Weights of a small GPT-style language model, trained from scratch on English Wikipedia.
Size: 8 layers, width 64, 4 heads of 32, MLP 256 tanh GELU, vocabulary 16384, 1.59M parameters.
Training: a variant of Muon for these matrices, 106M tokens, 6440 steps.
Each number is 128 + 24 x the weight over its row's rms, rounded and kept within 0 to 255. Layers, rows and columns count from 0. The size above them is the row's rms in percent of the matrix's.

# layer 5 attention key, 128x64, rms 0.203, rows 77-87, columns 0-63
size [ 83  72  76  87  80  76  90  83  81  86  85]
[[135 142 147 152 142 170 136 161 134 126 129 179 139 149 113 109 101 157 184 142 135 142 156 131 113 138  84 127 172 127 186 121 146 136 100 126 153 158 124  80 169 144 118 139 142 110 137 147 122 120 154 157 141 137 150 151 154 122 147 159 145 131 103 164]
 [117 104 154 131 117 127  84 133 164 168 130 140 113  94 109 132 123 116 139  86 120 133 149 103 129 140 105 102 126 129  87 163  82 109 137 126  76 116  82  68 112 175 113 125  95 134 151 127 121 125 169 119 120 127 139 153 149  97 138 136 118  95 135 114]
 [ 90  87 119 118  87 130 118 140 142 158 128 170 101 131 159 127 132 121 151 113 128 137 139 129 128 150 104  91 175 127 128 123 160 150 128  90 142 122 151 161 145 111 148 132 109 175 102 191  99 140  81 139 160 128 139 128 123 104 134  98 152 108  96 145]
 [139 143 100  87 132 108 157 144 135 124  94 100 157  84 141 166 123 137 124 102 142 102 114 115 148 154  75  86 131 130 112 120 138 123  88 130  97 120 159 141 100 142  83 112 132 146  99 105 109 147 119 115  92 117  85 143 127 126  99  76 128 124 122  92]
 [125 103 129 165 133 131 125 172 133  83 118 149  99 153 109 128 113 120 128  75 126  85 104 163 141 100 166 148 109  83 191 109 147 111 113 129  81 142  81 139 101 129 110 116 163 136 141 121 111 111 143 137 115 153 159 135 130 107 147 139 141 125 139 125]
 [148  96 124 151 172 129 126 143 113 138 134 120 163 135 119 143 165 151 102 109 103 174 120 138 128 145 166 129 140 180  82 149 122  86  96 109 180 120 144 121 111 111 111 126 154 151 112 150 154 133 101 141 148 129  96 144 121 140  69 100 125 123  96 130]
 [112 144 128 157 167 168  99 165 139 105 114 105 109 171 171 134 100 131 137 154 166 171 127 129 122 105 114 130 103  96 149 105 151 122 168 134 140 116 149 133  98 165 118 123 180 131 173 132 145 156 133 137 157 113 142 120 136 132 141 169 134 106 163 132]
 [121 130 160 175 140 138 101 106 131 141 105 139 145 125  97 151 136 123 127 165 145 140 123 147 183 172 102 115  59 128 137 153 161  83 150 115 125 190 145 123 137 128 138 110 146 143 155 114 140  94 112 132  88 126 139 120 134 131 115 138 112  95 100 144]
 [137 127 155 143 156 114 126 176 129 157 136 115  95 133 120 106 125 169 157 114  94 166 126 121 146 155 136 133 109  91 149 125 125 140 100 104  95 145 118 129 187 171 152 146 123 109 164  96 101  84 144 140 160 138 133  95 108 145 142  97 141 110 108 165]
 [107 130 137 121 158 125 116 140 106 145 102 173 123 146 135  96  87  91 145 152 132 148 128  97 157 160 132 142 144  95 135 143 125 148 119 142 104 154 119 160 148 158  78 110 144 126 176 149 123 150 192 168 172 126 121 145 128 141 169 133 119 148 124 119]
 [109 111 115  91 153 139 115 130 127 105 145  96  71 106 123 178 122 146  98 110 154 140 103 101 141 113  95 142 110 108 117 144  95 117  87 122 102 151  90  96 147  86 108  91 133 116 138 129 158 116 104 118 110 103 119 170 136 137 147 143 151 121  81 144]]
# layer 5 attention query, 128x64, rms 0.192, rows 78-87, columns 0-63
size [102  83  84 114 118  99  92 103  89  86]
[[108 145 140 112 152 137 111 146 154 149 161 125 145 115 116 121 137 148 166 120 157 115 122 135 152 139 149 171 137 152 154 149 156 115 149 178 131 155 132 159 161 136 136 146 154 162 161 139 152 146 116 182 140 122 121 142 144 152 125 179 194 161 138 139]
 [ 91 118 142  99 139 126 116 131 137 109 103 113 101  94 122 115 104  95 143 132 101 138 164 117 170 139 109  95  71 113 127 122 119 139  75 100 136 149 130  85 154  89 130 132 121 139 104  69 122 115  95 126 126 138 154 134 172 128 123 155  88 148 112 126]
 [105 126 147 137 142 123 115 152 130 139 162 124 128 114 136 137 155 132 104 148 127 118 146 126 178  99 123 122 113 141 101 167 134 148 164 145 147 134 128 118 182 190  98 127 181 144 108 107 108 185 133  72 122 143 110 137  92 110 145 129 124 142 152 157]
 [150 160 107 178 124 116 116 135 154 150 159 123 181 137 143 170 160 164 112 121 105 158 151 129 144 155 118 121 118 157  99 141 142 171 125 151 150 122 142 148 125 142 147 137 138 137 158 166 171 161 149 152 165 148 141 148 162 168 135 125 160 137 146 127]
 [ 91 131 120  87 135 119  95 116 100 110 108 107  88 140 117 133 100  92  80 126 117  92 127 113  94 120 109 116 137  79 123 104  99  94  87  84 126 126  74 117 103 137 101 123 126  87 136 114 139 115 124 109 127 132 131 121 102 127 107  99 101 131  92  97]
 [131 141 134 151 108 158 159 117 114 144 141 154 128 155 131 114 117 169 136 124 110 163 120 122 178 138 126 133 157 153 101 167 126 146 111 175 140 145 124 164 151 163 131 153 125 168  78 135 183 151 135 148 166 153 172 116 114 161 141 109 149 140 120 123]
 [135 182 156 137 123 162  79 124 113 115 137 124 108 130 150 179 113 122 146 132 148 144 128 143 157 146 112 133 134 177 181 136 108 119 143 146 115 144 118 115  90 131 121  93 139 112 148  94 153 155 120 108 123 116 155 118  90 165 139  93 183 133 127 103]
 [103 132 133 106 127 143 129 124 167 104 137  81 130 132 140 145 115 131  77 117 100  83 109 156 120 136 152 129 159 122 145 127 137 150 123 185  93 101 139 114 112 125 129 122 102 140 111 125 149 108 166 165 129 141 145 131 183 119 119  68 162 169 142 110]
 [108 150 131 133 103 132 133  99 115 134 141 162 159 104  93 162 154 163 112 162 108 103 124 120 193 130 136 134 162 153 126 115 142 119 141 116 141 116 101 107 175 121 130 109 153 123 103 130  94 130 116 139 123 147 163 159 135 138 138 127 155 109 161 204]
 [101 123 167 181 140 140 102 118 148 143 126 139  88  95 139  72 126 142 118 170 129 129 115 124 139 120 156 124 113 158 145 185 141 121 178 140 140 117 112 122 122 151 118 180 147 126 154 147  93 158 135 110 120 159 135 106 115 168 129 132 152 119 132 166]]